Part of a small language model's weights: RMSNorm before each block, attention and MLP in parallel.
Each number is 500 + 50 x the weight over its row's rms, rounded and kept within 0 to 999. Layers, rows and columns count from 0. Numbers have three digits each. The size before them is the row's rms in percent of the matrix's.

# layer 3 MLP down, 768x1536, rms 0.0626, rows 0-213, columns 128-191
100:449380490460442362512474503459424487423507543610573494416538493511512563457455499590507555532602479583562483536425498423387548532491578504470520487480605482586447547478506381537534445531534583
104:564471485347534577592497537551466445522452497499457491509544527419435560476556430509545495503473449523457422514422515528487534418416437597466486473447452501493604519510475465520532503512522513
103:534507542479434458483481526509443478397500466562521533530509533485545435501595469536510483522567547563564487627508505477536597495505396495409382513530497562480588580459491508602558457498481484
101:454484418458489524465406574472561503415488513455487514446521514525401486543548409435481374483518538549534486624511454565488536491459530441578465481484494434546539468491515473478528542418464491
100:526506506504476615525579533566424455392592558581468518518491429508472564573505502483545444491486429488564426548526485474470424444562460620518592496531517447517534494543470523538464508530474505
101:456495506533465478504467530489466551544531519501559473602546489407479519509439576476432436556499539500431517458519488399535539567597474525386516508466599490410558502553459564565529512451507537
095:520481505490415482366541515454501485472513455515464458506458351464493630497494509451615507450499454555513501459527553541389485424467494559513461548440558440451520517551431510455465396530500577
101:432549493462475483466498447527547477439557494512507529619474565456372489419470490374533420580503572501532423485530443533567601479581439504522554471445430559512496424462489508546597486568499571
099:544482520554490634521496420594484429473562425512564537461432510466460460442447537419496446415528493495562451488463436383550504475591613454467424568520532457578566454356474516452563549448551562
102:485464429448511491410633520523462506442471482492521522484493494571416438509500507450473626579434459479446527489536511493500461509565534486478488459471545573547522538545498545557511474456493454
101:530573491483419492476571559496562440558565572492504540512483464570535482492358424535592524413554481520467571508471489513546545488483427466486521531555454478607511455558401529465484538514443502
098:471554477487555453517425404577571528510581531559461541442529511477463505559534491462510577443422558500437555465485486611525451471589421595483414579538364467438582429458445501442512439477503484
097:425542479493530484377560465557446466510509472569542577526549494474419516441545542544484460552414483551555451489398446513535466441515562539561473438500495483498417483446514534578418564568475476
095:537407510466444507516503593476435436382441507536537491563494462439507519527589504400553559442531522576500566480551384384474505538565488483469532526497581416504552486468487465536497514554488507
099:489474408492596424547462570473486568444533378531519437489459488589539521572554397483512441523474558516465466426446456572520415465459451473439604412560493472446474547511471535476596553490411413
101:457529525591433464481529458500524477512536500534509470601538557563447376380496587469506457483563501480470499377488541522411494596485410486458569522424525446468453498501533455505502417463482513
097:482571504514491449562510497516506476488437484520533540495507511577477532461520474492373488526494579485488401473661545583498490511526559499475517432468580548461476514521551482444472517434492463
100:434534464488573487522535491386499451464493402386529565564463514420570506531453494532555575488530526504562435502539538487514526518484500583498563439459510505542547631514530445506575512476486356
103:631529465509557431486440565433516604551576502500593437491606474531538478427527517494502475447481484542426458523499515458490549400527559550492537556506567506516437477513561477474534528462491542
100:464529449463534464426543548498434505502444571491562527428424534498510542460512487515514460448498542414466513609670515600525463516511538537506471441488486522470457512566516434470443433495453554
098:437461578461530522578503428481497441621474485509367523636537542443462382526413470433530541529533531429527560550511469598456472535484467523483510472517454489448549567580418562489503380447467475
096:468576556554577560559512510492461501460524439531496507488577407528486451569503576556411525517451482488508469539603489571413546463582522462545503597547489507512532557436517586537546545477550540
103:392545391515550543541539585497522565472562481473546578502484536440460515370466536549607524477532451465588493444436396542352384483482494584522520617493459456496428579492524537417479467507553493
096:573552470521559397512640423494475560479497522588569521398586529491479559401458496462486489556519466515571489441508582557490534513505521459578550494488506433515457467526513517460517461546437457
097:411532475494468531527559528405548530507421488533468426502545485521523548519487542484495527534487493528466460431501527468498698575527529527479552592505525505509444554495452520546562480410448430
101:498458534452402525515513505557502468496403459549575500535550458456548476522450510503500484464492604562489550535552603500564497401469488541427482413527462514552467559535524420439501490556548531
098:512513505586369531518539512454466544556405498483529554498476524501435432520530460504531538428546497553554482461573571434512537551460536627481561477464474442469449398474491507379567546571520460
098:458466439509430523454491508517498503598538469451488463610490469527536471512423462476572449405500487471486536457483491459555532440420473485442514467521441534421555531461461433473560504553535494
101:503582517528558460495544514458443530550495545520448419519385501476449438447508473466458505416446469474494571519546428484455519535534503420492504516518460548562528497404595549517527384450411439
103:502482576496483494433568480490485443531520476533547506545577550521516525588472479476607468533449527466538534468457490489596532436459476544475525388435551619472459526467474376522497568463462538
095:477533493609504512549442431466447500491409404533465419415554496386549439509583440529514536451496445529561471497603538526419509560509441391491545533512536549516487487524483453455498541467544529
102:549436454488528506466432461563559465600498505512441541630483555624474440506416516459539510471509520553499474648462427459567563538459546465449400490524561493524564510551410557549460488523452506
097:363599478466415496519454509553502512587499542448587539443405443525493535538503522538514513405576501523466540419510600518555478473465499569558574557465521484451503525442528458463443532393495448
100:550524486469473489552431513499510549512576573429405554492501480490462515547567459526483531612519443491465476594531528498506532543506472460517496503469438504471515475547515399515518539482520478
102:513581591514566494576529490418450494455405453502556416459454502466476461449563562436575607521512568513454515520559576577507479473484452521445454536573509552541524552553547456559523599530448493
098:478455564507439468496442404569573545487438525574481436514485499471539561486606550492387435472510461423489539524481562546528567556602516486504444624494403329466444503513510498567438552520569512
100:482480451511483629518569520510443472583524444416523573494376466514538457385583430578473450494496539479465563543557470508455537557493458486445460486503581489560463454526433500540411448492504490
106:547535432559433353464451510493448399484422461496504509441468498532496575471518520500557428522500486470460564443518609465461515508523532544548487513534425455470504504410398500509471558491469450
100:451493460534514558416474494502531526500461549565517586529491463464468547490505448507533460581430524409505629504466415416475514469512574527512461481490472541480515558507422488506484516508516568
097:476497464501558490549512505516517561487447513404455530504535508532500486500487480576551515460548439568506513447526514546412559516479491466503501562473437432502423599615447519563540431516487587
099:480451549490455413506413527403539452556548501486462487517384380451482565474534496470533635529490464391464525487388591592433429536570532455614483359577477562473493470460566524413547486521503410
096:526438576424605493558464478549430434489595398548542509516502461618502521463516557564490556473446543476504535424440482535426396534486528510542547563554476408612485416558527510518554505605516422
101:542584460574457463472535342520460503488547424511553469523499501517487466467516558558491482361537521469409535370479481514433442430519509553522549449528530544505548526497523528417510544510435541
100:497475555507491518482490492512395410450453514565443488471531606495446562607433465529451465579528549488494490578475529500463459516562493534542481491465536527503487522517546538524404555467457497
102:436507498513545525448575352555501539515577559485661422434458440422524495477460529486511573485529495445529507531482519528577492505463541554509420370468557514471488591442502439607543447537480465
101:447438514405509511506415501530468524488542556421514483414537482475481587546552497459496459505560542493525589479556367521529490474464629461536560535551514474518379492451568446478486478511508490
102:525510469462567550436538567435529554549488480504570529524595530546516509527520563426493548564456484489552447514513582493479419481523537482382475515404486509530496530434456489525499496519471497
097:587411503446561522517652431426489517505402577478499541496441465450499524462569534504552522642477546662587546521559489495494562538523432519519484467507438441505578437493578515529496447567503437
102:507440415516446456589477558402539376516464483454461507412544554490503497599414462503593586487510416553488499405495378495459480543544491477568431617514475475540477480487465538534504557495523644
093:503451539505458546477491444468475494476469588430522387386565544509524539463563553482467424419490418481592586462523384528438528420532592409558507459433508560546503554523496530470500512502531467
101:482512420478553470549435603552458535539476553468610395574526535578484538557542558529514466509512546540518565500464437459523376453511585545521485494442554454495506413540503546547438466537540523
099:553496526400393532438529554496525487450506559517450383451476449489449532455525544492461508445433503552506524441472545598504548472572551443469493591578583552487426466432437569573443531518567388
100:439539518451514464568489605561486544469430486454491513423539435559372506486420521474410442499477482415492512566546503507491536445466543481574452404479444536550574494555398529456513500537490531
104:503468505494509450493557511562548553497503584467533461506488485501569518514589486613405439528494466568620600589454530443513470521438421550508447501461520410392462456509571519617565461460478551
098:549457571486548541475521469477530551490500507460473449479472504400530537444518417582370458476522441545489483427538461559439603430500510486420458463487489502608524384464537450468480481500480429
096:506494482472501485581502541485509480596462509532601510525499446480466461393429500512557528558500543604542541561514471476486498545623470443510480580559481465492576529529489559551525446487465494
106:553541542403521409447553435441546536438390545438406546485429483354471474483525415492491577469558474511483475505425473503536545559477496506517457533483516604434485531469488498439474505420430543
100:576607481508547508618504503392402444531378351511544512487514471434364495529443460526470493538505577476471548432521468399420511567449492538446563428610506549460511544470415504617464463524501444
105:497504501374459522410493554500525456466471508539446534504527448488505556399476533438582496501504488540519509520330441505467595487508561429536480434564528479516497479511524427529495554463485491
096:504466487536531517598537426505472430532518418462472518565552505517519558452443504465530555577455523538483552436519530562529493473545567540496465475575531566454525532545556547488394513475464407
099:564452508522488543490441491565524443527482480521579410500548559491463558491582518545440493529464521469505468450543482483450550483498571443437510475555449477559387541486462433539490393532563476
099:578523487510533527469469416611622470527462377519484589453539390505532474486551552523541439414517475503387389409482571457513598533500455544506519459515395461550554553346499440500544494522483583
104:628512511578570538559590449497497566549465505542463523540544559458539496593493523460528451588494481447552467472509474473557558414451459628535562569573533465518471553499511510512508502572461400
100:449476556527515555526450430573383575464524553547614495493526459569492512547477497523544471492474477429480519521576486498486463529465517498541454572494479466625504392554489502467465462481575483
099:526496475550550554522519502444510549471527540574415491490434500507473507479554609578454491515529455443473492494501468410522548441388386491468562495514544544530565560543487547457457585454446489
094:523541479395589511521554546441566446498483494514545487415499541441451450529494561491569411556597510573534419547551543568425537516520504489479533426504499461519529433502504499499516565546421527
100:544501450468458436481605472530484470496553503532419513441462493473545518492567550499485514507486466485537450550477466497463527495537533444569545547427517461381552451500496501468567566473555408
102:495503526491483494524546585439518446432493594453470458500425549463606427581439512503519554446501527459540452472533522406460439513562555559531436418430531486564471481489526511484495530472526523
101:452589499524468490588587507485463501490456499514526542393499463544493503497542492520565367498499479500491511395508590474381518530519562590415492513573566544488469515430492413475456466563533507
099:606403446435515580511531489432545488432371458508545466506456565477571444473625471551466525440574562543486526545451491545423486591559427490525399471517489441474488530533429437523553457458459587
097:398528503458385524427554514536503512552494493462542372485489493419566458515534461547452456523497465450483543485515534556547510479479459500506465541501501462541484554536563495466468433513463520
099:497485501383509557484503483500469542523515477420462511468466523435502521450551509527497539514501462487478546535522458454475511532504548482462556470545593575518553448397516486479528510551602466
100:513495549504484501518545452559442472577518456575419388476453491468534535511416505512484388446563527428474465532512574577465486488497587538376486480506401521545508428532552502434445426538580503
096:507541509512507518507461508529412475447475433465489552537449537489514436438461534489522592503517492541468426534447507434519514540496513499511471534450523473440507547556508409470438520492625493
100:527644500562517540465536542598471515457509469527493530470517527540503506521510493527517512502552434529514524448479525529438523405433426469566462528542460477610443497453497500456389444537574453
100:474457445552558450549378458500490505539511524494572508456435464468513540463473437557533462553553510498494537463515481404457593482457468471548550587598523402480455536401474511536475448561521500
094:423514438561502455462469470427575514520566482459460386403560569553493543464580412460575587437452484489561499472433487527534484442395408487512524571524549517536511535414537463495538483579388473
107:610572402467488442438619509551452466467527474571426487505537431540421477528516410497494510474543490580602488489409456528479517533507568445518487481513464540558508436510488471485479406486422468
098:459492504481560425562503525547537503525494406461561466424499587530469519524441443484540581560480420478475475447518502502525474422395470415483462494526431493436414434506471484497501516465458472
099:571443477419476546591480517458585399495468545511511510497395479510522515495527475504498534399579527493482465650525427533589411505496484523507538563453505453529462465516475498433440504526538525
099:517498480595464450505380466506612474562522518559631507489520529450480493492491482564567523523541517528590412533527491492462515518396527501541504593411446479532511521495523568518527564424507580
100:544425528476517455513478555539496546485491483521432516454571572482487531540501440570450441468507430512434551507524545474565497573454561594571436458479522499535501509535491467527502470413494503
094:533500520512512512484534477484507367570516536392511547516454440580447569535541477523402556525478568483487421622447547448575454451518460458520396443528544450467481495431465502422511460505470518
104:440554505585458500498540531466441495461495479470512485539539434498487493485550543562478490468476571578472440490444532517518516516579586526517509590355457491444508530551499553513567538527509399
098:449438557426425555439572493515523410443475511474494540544524494475579482499538479408594555507370502469411524517495549578531505532497507569451440496539525468555454550502559506546506552560502567
178:576482457511478437560470504459530551542588481508456502385480434455483452501417507411506583522463408407529536462611537381459479560497463503542494569488468537527540493534439529433495515526497523
100:514501475548495486470415581524523438395561577532531552502451453531491588494471491514490549556504538430483447521441537528457453470474513395487573494483500424375440516601505551525442509491524484
100:499521466404490420566447501453457501468447462560425445516522498379452537528465404460404494514511510492492444483538468485486455552541456497497529615512392499510523484501474473474497547412503447
097:492531468444506504499455449543578642548504498497566464510445505481461494466481508361497570503512565521550527508516483481470521502490460492447491601503489410450514455485568496592530516583435472
094:459532441453556410526437512502515509469516512448579610575391518485443421498461525619454476509549481541475621555466522471513348443487450502510485468469583476537482522548504490533469536445527507
101:487454485410584543526522388442499520469491506483470453450502502466508389500507521529462617491385491534571515539551412539502568436511577565590466469528533551517517526518480455479505535458501443
100:478439526470512505497496501568458508424464469557533441549447476557416450509505523559456529453506493428448459571479469428497457491486478501540483464484455479485544439501537578543568540445476503
106:552460459464617489569504535537505426570493428525530452574467535530518508481573511537462448426402442522540481572463506465464550532575454478457491541482429501527487420451537523474469487484499528
101:539549612550577583537485607448525530569498545475526588596539522470570491477462529419499408495545468565432463554502598509435440436468417473608523499482585490441491549495429450518531515472491486
095:502545483516577441514495486530402595498485351517478397601583470528491456471531515448565446480427513491471503499494460520496474451498503505504468461530490501525496469505495509500344484487476446
100:474527513510430520468479478501460497509629563433491470515588361540472544550478507400555564438472490464476533581443462463550460524494517547396601435492466599636506531548543509568477456509436488
100:414460514490536471494418457557571434481551564525503486508509447435464502455492472559509473589535530579513559565559452505498527544439594525504512448547528494474616458520550497567532573540521472
097:539459511603517443518476590456502442472504443582435495466447544461547516476543507505509430502566531495537469435466561533501512475572488532522544551545536487483467483584528531547442426554387596
105:492506617475424515448442464487471593457462449565587556449557486493530543462535496526528484536558418541540513524501523408461571513488491498519439506458465461544594501478564584472502551482516446
095:502471491486475550525556406487491564520437524543534517519416584534527478468429451461489523402564493468468534507487446564387590465492469550462489559428622505495496579480406463527430509526516469
103:498418485457420479536527474439516571455435583517469570509540493560459397540459480549472521476511563525573535454547500461587571538453523490480503569494474490483478545493492450425464405547439651
098:599426539482529491503556550524447577531454475494458485458470551576568536527486427465514462569496470534600440497519505462489514482601592545468503455450566521612442456462470454430482453520515477
103:411563493617489466427529447477490540517466429541523528525498460516501504516472507468446455509545528520527584482513417558581519518533410519561558488489531571578442494571475478483540603526469494
101:505479500475382583532420481447509448454468501576520363465532379526539511496466559524492437573552501372442465417491502477455413535459567519531503513455469555522454408524516530485568393523527520
103:509534548497541505497470534587565486508512463446492512505525466515468475524544505497437447447395422498602439409519469443446512488558458547479505585534481493466486494472458490432402555531498488
105:452483448472516550519550435469558570550493531522535475513525498526385491491456506566452452479521519453484465458484477515512512560468460431461504525484529489575509404452629419543507587566551486
098:481476488488357504463513566434405537479576457461495554492411558542457435476407521516411516542454531523446456595506428497451501515537512523530547477461536507546530538463564553519499553464410489
100:488512555537467541501500490405593519459548433518434555428571438495499464471538446557528453449524515534593554478391557533481452358380439544554517563541512503550520596467594453484524476490495473
100:481470424580477521437508508484514522580535582541504532477576511600496564485491499504449479525572586441468478522678414520485495406550556547551533456638372486441483460518467452591441443582593442
100:420550443477550389465590530500525489554539528517442525605497492491464494520488451491446500453530537466510438462461421647469503515471552568522479429471492395577503440535400536517322526554479480
098:521477529497493481516473514501592548489419514463540471455508543553552485399575513547492476506418475518480537469457508474482462458478415489528468511537469500525623447478575497454494569415478476
099:525469509483532472465463509554601598519459504560467526456559543633438468496475533524517406493541445519530463524535544542568501515539515453585548482494557531529506528454552499607455428533484496
098:486422486566502442506522388544467542584514421507538489531517455500477497488553452535497559461553436516507475475492448503457462472440499587494539536542499460463533533344563414535549508490407440
100:557467500565541584467593515446521545580457425507467532472427425472509492514462430528543460489407651488516523394424403452476447573504560490539494483534366504505571437481513497515396581454491491
097:445580483567516544438451572546497564595459483489515524512433548577450507495453586592482480480493523555532561576542472552547488524479607525501463490581456546578427496512430514545442528448513454
103:470508569480484539501509507497474532495513499526471513423476524406584414492499521390494433482482460505469495494547454437459467576491431407501471529540532486524552535511465667512563424444475434
099:396521473538455458522514502471505466472486472552541533454465481516514530567421539471400561561501534522622431475502469551486511497480459558597520470491448521532492563532419566526595546496428535
099:477482501449409481447516501373514475465457481399432471473370461581589543490461530513447527414481532434453454367453484468433428441494515435537482489453428540503451513506524483471497490478478537
101:433471518401468451490545576523473494493541600472480559461382513519553466565528526498524413532503456520566436534448544475471517414509603460560555494546555565519537484515482441449412579437450477
096:540565501537479486532532481559562409481511504559407532511526561549537471530466578504463476487551501466531529475517460522522462555472559446562507463522454458461423557478544464532527442509455465
100:507478438464469512484615522483493505526519467449606506539466403537528464518406558473551577564485512507604431433495462453439418506492499535477513532458599609444528561534556496538522547491517532
100:446510570580514541326429439482521558528510449503549466478547546592481512565448555509508454512452529423455545397447467540536520571553578415542558487492441443500485499413465437455421514528545463
100:480454601561444517419450406443478444508473515544507495530401477474532520459517537545478542543546459471515466580467433490518512530477483540460527580500453446489498461495503500413484551481554444
099:473441431509484478498545461473463410444478513451568470434468435476458501579527389479413516501504425394552540547557529456567481551451462506522458427564461460483565487628412388506471484399513466
099:549508513424465537476568523560591491547451483477573496522512497538458469554443515567545497567487409490552409470461455518579454486473598573515480527474470594572542402542614495498434500434464514
098:487546529575385503504504490493504481523471483562505435497421500482484469460522560481511544530534435568497534644572547492370392403482532474565526505495499485524494547542616513460573472499485502
100:527493464480552549622427504551495458524499532470558545480464475470533473406476447549539569427445469509444448502597516546587506470440540488567498593519491429538442461479475470467413508402544497
099:520522482546439600494497535485534525427596557485455464514539507486527515464459420471414352371438439547498396502501544529459513476447524515468506439505572526463551447528566530458578524462535378
105:488517473513521505464499463500494618404559483519511553436525483455451485430486525421433534426483487571498583513515501524502608582545448486469490512428406487416533537488535493585409524409430514
104:568469484494510555540452452537473442424517467474583496436419440422469479559496445573538524461435494454531481443507448492497495413577505429509605424535495528535491538559477438574471478502467551
102:527550380479480502568543544531464505555517440468518408554408379493548452571485515481528414427482537552566570526467446509452465474519430479487560541438506491469420622485488551629470509471564441
105:522497514489497560516496468567497569477566524572445523495517417563466480481452434591363530483486535479549608376511402446528590493523508510505419403561517503584485512510415491584604443604472479
102:616516494538503501493510493562490564455553474558504490514447535560504469510582500544553432474479485493472514499576489451446505475591494526489515471500574487514479502588507506432602532494502572
096:503461510546473414459529499570551502512490659430425525482506450534371474479494488496607473532577439425553517448447455509514559506524424449497536458525481502515505469573394524510532486473545490
099:541486431469448597422507518434493500484480552514430618561515426498480529418491530544526493547458546506462533572488593518461494406500544515522507495493438483588575468520451476402537474530500590
104:486498528521515457470444363587473504492518557450539508521535547623478401466595491462478465538536556449359446600511487395504514398535448495534444513461491433525505444399533551497512567578550531
100:450450602609540450507573508564440588486488471540603524542467560464541447488464492432528498414472453493452456414450540557458579443466437514475486458495457568621508540492485521381568478528475484
101:470461520493482472415411513502501481511515544462456497559498506532491447453542376545469519585474463500514430531491558610522444475536453438581428529597490463481517438538514418497524490505466562
095:460565492508603557511475483374457526512479549565501469551461540462522542473524467508520527537470481417484489437518432398472481505485487486492425537436527526408518614520479502500511535519633543
099:449477397465514488465491497450565479455461585504462486432476412492505522513528551409361405382459515423495511385630570576575476500471493563518471524598440451425441515546597492493519496489430557
105:540429514415575502645502392541515548553468537521538585610409421543417516530513490553586540508428573570550488593543501551448535510485612505519455510480463595429500378561484518445523552541443512
102:585577541452501515402536466486473575459468604456521463513494568547504475517567474544472505602481423576415487472530535480548442417522471587486490378476534469474445510511421541411549518512531608
095:448553447442532491341510425511530504455489498562537508527577500557500459545506567518560576473517479418510575489476456573628558512561484525515509584505436561527489473535407474523442489399512406
102:506353495468536557550477618561525501520481551548449471487546537490579534513483608479480470487461576581571597528473467513408515425479512573527443537501463529490546557397576484458492568469463496
103:577434550429537489433431450562564417444510526475505536475536487554423505585575466507466459452554453448397569519421503462501469483495505545370562406483504699503617447528446535574498522541447493
100:471465525480431556531534429505602442467511471554492457517510490531441398465529538436562603493476549548561524526531491519584452434390533468462556430580477508527480449699415532505538506426426497
105:542493482450377483461575479505566519517550530421505451544536481539508602479484502499498440512504550443497505472521428378568430550593528487525509505472537490576493463429382449407476437574561600
101:497499448552459474503463665510489564571529446487468405453499577483440597597586526586530521384491494397462497485513537551516493569513519455587473459561417577397524494542514484449513526554473489
104:486502507516555483559537610518490459514467437404516386481538500472500461549533557536459427514521553460452466495475472542484515524492459459479592542510546473483559390578457509408451534540582533
100:500557444428362536450540471606527563440527460394480445517482454482484504476542511493464521485485427559466415493448446414494560485535528535535471523420475502486529489520473609455423555520505492
098:585562544466506516487562475473513467413517467520475593488616455546573552491520461558534520549536537466484412601516444400529471542541377540458463501585443573425491584521575520504531476616481454
104:470459498551592472519541514476538454463476469514555565515443534496552450465546419529470513573521537452475534526417475585462597536531577495474538460470533445510511502592470537448517458469497474
099:563398451521495461465516528492410503468471491565512502562564533414598448538523484447538476526508547529516508536568443455572541448490495434517520453406578448556621418524522603457525482462483588
103:493500509529539475478442471480515537525506553439483374508483487553469474595431458532545463540478482487452449577534462526496579515535396466523516522443462468555487462567518547476515501486541458
101:489540505546490532571475546444451402490566588508502449515647490518471511582550445457476538466447522526481518579524477437543582562630498559610549471550535456513675488424423513486565534543445488
103:502524518561472533406506589496467507475383534455590468567437513411555458449514561478584509569553480557496487499549574487510542620500550428504478523462500543532465505523475502429478478519522617
098:589460505428489480521526509603498496546596440454365596607557493573439436555534513512377510581493459445479553446513497478466504497476473482491464447491514504431441534481487437479451395414525571
098:530500429523584469505505501558505456539504564506415610438524516434509489538589438462426507442559578560534446546588529543402539444474499479456537513523492541551589525482553468478550498441469578
099:568457456459574544515506507406482513511547460436459535524553438400608501457560479593444511554429529508481518510562504456579480448509448589503506602395489454528484573470504541432522499429518558
100:446534537547556530543462486466443462497463433497582434614523577543508452514478488514507513482499579589461569516419556490500471478448489409529503522541471587467510499494594464431399412467514480
100:579417566511468462488516531532551533507493517504558403490473615516492485430530518489444529506441452477541493495531549504516468409473518498548553445481414565475503443514532528524551492487509426
101:461558510512521492513502549512500454550451534459472508568483398609528470559549506455555505426509532477501433489505442530450387494481445426463524412484499549415434470522514484519568585480556538
100:451477546486412416455544549478532550487549567509482493575482488494483468414424597500370589499396462481478421534443533530487404511580460496487489573567477492443583490493475498528459544590564515
100:511427516589504500445521526516523469468594458516564510470501496470538522590480475514463531562480506601491451543471489507535488474595422414592463459519497580514427544543501453497416504492456538
101:547425467514552510519533438520513397529453575537500480506445557472550557499541454493396478519485510458535451492435426455569546475536450484615492543547456550458450411566555679531505571543618366
099:533454522480513570483501469470505453475511565482389558576639544544535445555435479473419518449475545524433562574602537465433431538578625391518549507532573425563482527585467509496584618505481479
095:581575551496495504457464567397590471457536374442533490482504545517422554574539505498499418509459415548409420407503555522417616529440517580536551398511452566471527419477567496488537550418489538
103:507545457589648424493508453499506541497536424623532456374542611372467544503451525519405523574517520423462470458547430493451540470468532518531508428517506436456540425540502501514520496462494480
096:496504473473584454520486512417448526524481504410466543531573534560476458628545497432572444559571503523526463536540473495451483445553501540489579453451570520493453431417501541508421536471500586
098:446521525396580442488514547513499401554541415522464519451503536417524507458485529468454525489475577466470497543440482543517594476459570432526403455501382537446546507535522470462441521449508561
102:518536478457471478477503436497455524493518460460431570545544587355537451458463456463507417538446525499404422534468456511545529556580501422486510507460516494431457545481572490502453462464388438
101:469437436526471466497572515487494487522512514564496457403401473443525530553498410465570458484521464434482422539520486531526506389511500385451555484587483511433518426527476589598551442459488500
102:530479492540342452454486523480540500499584474590486460535477461457483575518577555531521540539569523490513533427411470505582476517511525522447404460528586460376535483507497542503492440652573417
096:508576560553515465571553538524554499461591560518508495631499503516458452515521458560493509477501588463448518528505621463483503573526514573498521404484523488509459461439591462440431584445418492
102:590419448500474486488551565464467470557514421556504547573496458540502394402515486538402493535551459513564371493584472520444467535532503547485497540574474529555475527486451440535456437560559539
101:575431441438502467461449548502547471494446545447585453563466536556594466566557474559527548587526480560482502503462445458528508520480491493432454546428534522502380558524534493502462493463568530
098:497516529481490529498464587517523348412473419459544409504442465550473512514503494449548532573536572525554492590483467495515490562583490460500556449607490498537457376513436507489503507499460505
100:489525490516480540520554403492507436540531566553418458523611468465584417507502360437514472540453443528496502547439542455500423585489405485467368522489430440473503491617478550478567420571549553
100:444499450475532533501539498568471502439588445533535523450445585551431465511491462530563459451550466525448500514508482467469486486478413540523449479474410490415572518548513394413483522415515451
098:582571478520527390371528486470563426483504490577529571427560577429549494470426511523563543592470433465413428481547594421439500502534502509451541484511506471434431526557493499527461572511375367
099:479542574423509504545465525535551509516495531465526526535417468622416506392558495448473592477533508533432537441449487544418404499509447463543509517534477576511599531483458500502470392445422553
106:517471492667504491546486411470543496592507431510491476521485560438451485397485369485406488507431451472474500541527490524513553452501458431487526434575516510471565476452490410412462453451515514
092:480481460509467468520501594480511517582568510451475487530561566371498541539561419481463417548460467472496566548589526544403567582457483517505422537556532517474501555574576510601533450529582535
104:461473521519425548483491524525452572508528553459521640422465486401553462522486440448532504465503565529463438504510530458515475460563494561497449525497416492523517536506546560504424517621552532
097:528458578472547403523550510533511524440471483470480516542486529457545548527545494604498526465449543526445468449474523393436538395496504516623567466436497472471507468522511403378502529538426525
097:560455483475478475486441517534558637487500515528511571564525591508557388507563488450550557483477504490512455503480447570514520525484478522477462473511432470510467510476461527513484494472484585
099:499556472520569557450514454482454543458474538528450492530478516542433438406435458457440493508404364445551516445511527559466474530511555454516567493603571624545492528577476581540467610551502477
101:591551472461498498467507496399518467524506453432458515503458418514557525497541447516465457531518506519493503518461538414536502538539423501593549586476584545493461449401452417506425493488511565
096:501580520447556516568458614501461491514533502618450513476431499506454488445439572559469582477493537542444571446435495544551515541477496561461543439445442497524432540627545539524481547546456485
100:546501537508528560459443513456522428477474456551482455580565443498489532387489522463463474530516568507551516479496464501512479462579522429543435480421498530555551436429550510433526504521511485
100:450524463502420560467564513556493552404529516520465436484538406560525449590500573492527523482454504523465547458528478492467460507429473569493425518551541437392536460452514445484445484494478521
101:502429443508530472468419476465391611453511490493591514453540537572489500532532421492484591530510554469524485397487552509473496457535499451552544452456461491528512508489452524471548480488493443
104:513511554521531458462418513577496457477455566467564456552404425540466564482446457476536443486558443490426564585496428620449566542531483517438513403544489585468515540482553502488464541520583479
096:535589553384542521461543569453515464566562484493497493561539486528449482510465510495474467413521513557520487489565450476412571501579398444493421456526464504521496486536468521597476484368569496
101:473437508499473530453559487536480527447469460512484521521511526494444529501486531464474394494475484442454515451572543464544601463530475524511441598574525407483553587458561460519534460533453462
101:389487462497527509492464489486485469510461493526446504605569506507465549551512516466511467481594428476525496437544500487524507430451492464485511503569584436540495501450518479501413471555443557
105:519538442437551441415588496447534572477473534544483521409472475489585494461600462497647531466519467489546527536477479483513427523540503562501479434524528476460489572588563516537512422524517467
098:571508488582474464547474495497533501436545483497526419468579537480557570527481417452517456380514547528376553484505460512585531513437518531555489481463523498531442474531476483519514466477570477
102:579588451547441519477544428416468509438613554490424537420427588513561454445521485478481562562498474506553540429455512477513481491457569514518487542535510491523520495536582472521506444413480429
101:498445552463420688530466508468471531436406504489487462475461474469538448417468549409514605443446406599606432435498493424507538550510506514551402512431543507497446458439567513440542508491443416
103:467593537451535628526520545515339536520409513446517437506477489548480450546564430560430548524521486464446454554437515365419495436474549545459436454460444554522448527482460475569479449525419609
107:513544561579445522543533438419501528523560532502525553424525388485558429555524491551426536541454444589492534484521532413380450474434546481473538494487406556505411513546621528511505461547602498
101:427448420458530473496520582576484543547456544458448518506449539550498476515438497485459374517482450536565519552515550422489505495445501542578530430448446481579557493432446533477484548430410507
099:513554561498440480494483538482371436372485391492549397536485485451518480435358529527617520556493532457490398474556495541500628537543369654410482451530578503474545479558504418474544422446521519
101:548503503576502535479447469544480566494533570474558527501474515499541543458507584470500568565517476482447435459520462536463511481471455493528524511512538556423511499473512468488516552519541439
095:482530392482530531491514441397459516440552465590460462449497623582580490474441476477580546423497484454488454550548508462577542588432475491510495430503503590461487424509492572504506594501512548
096:524410463464544432533564426412518480518527522508481484420420468491515411514531469487434503501424468549568600504479505543460519508511457556539434543525498384458515519515520535455431495525518437
104:466505401415457487512570461598367487516560467409475496527480475474477514517418473493621515482559527506548502506465447468505446515485495521479535387485494430488568391500515564542496465452567475
097:516587478526512565521513566560491558517544498473439532389488476444531451425517461557487447403513419412493509517524472528577457472551495424485520414459448488408475564461494467507547500496453486
101:523487486542465526473477411436493618496506489478439610553519531443544510539494537453485463594500435524564484506445488447527573452429530401502406498512439448489510460467511471535453444492529382
105:551476474469521505521505559517543459582598575424514453520513479510513480407430502470521549500417495439425449482511462477588463486553475476445578496488551526517443513544471507521573550568548480
098:491492420476510403442565580495472522447526465558519476472548541524571567500484500482508561500450560513385460594423484529550412475384388513521441495423505587469493382620465499398458436449430579
103:446481390453427550351482499500527450538553555502489448435437394552466511498530400456465504488550537567534487514480576508577507544545576455499544602487589462481430503438481523535502462591545562
096:531539643522572519466607499422541496491438511509527461481435556529486325459428518582516453577542486601501509505495415494535476453498504495574507512545548454487395518542578456541497498514497454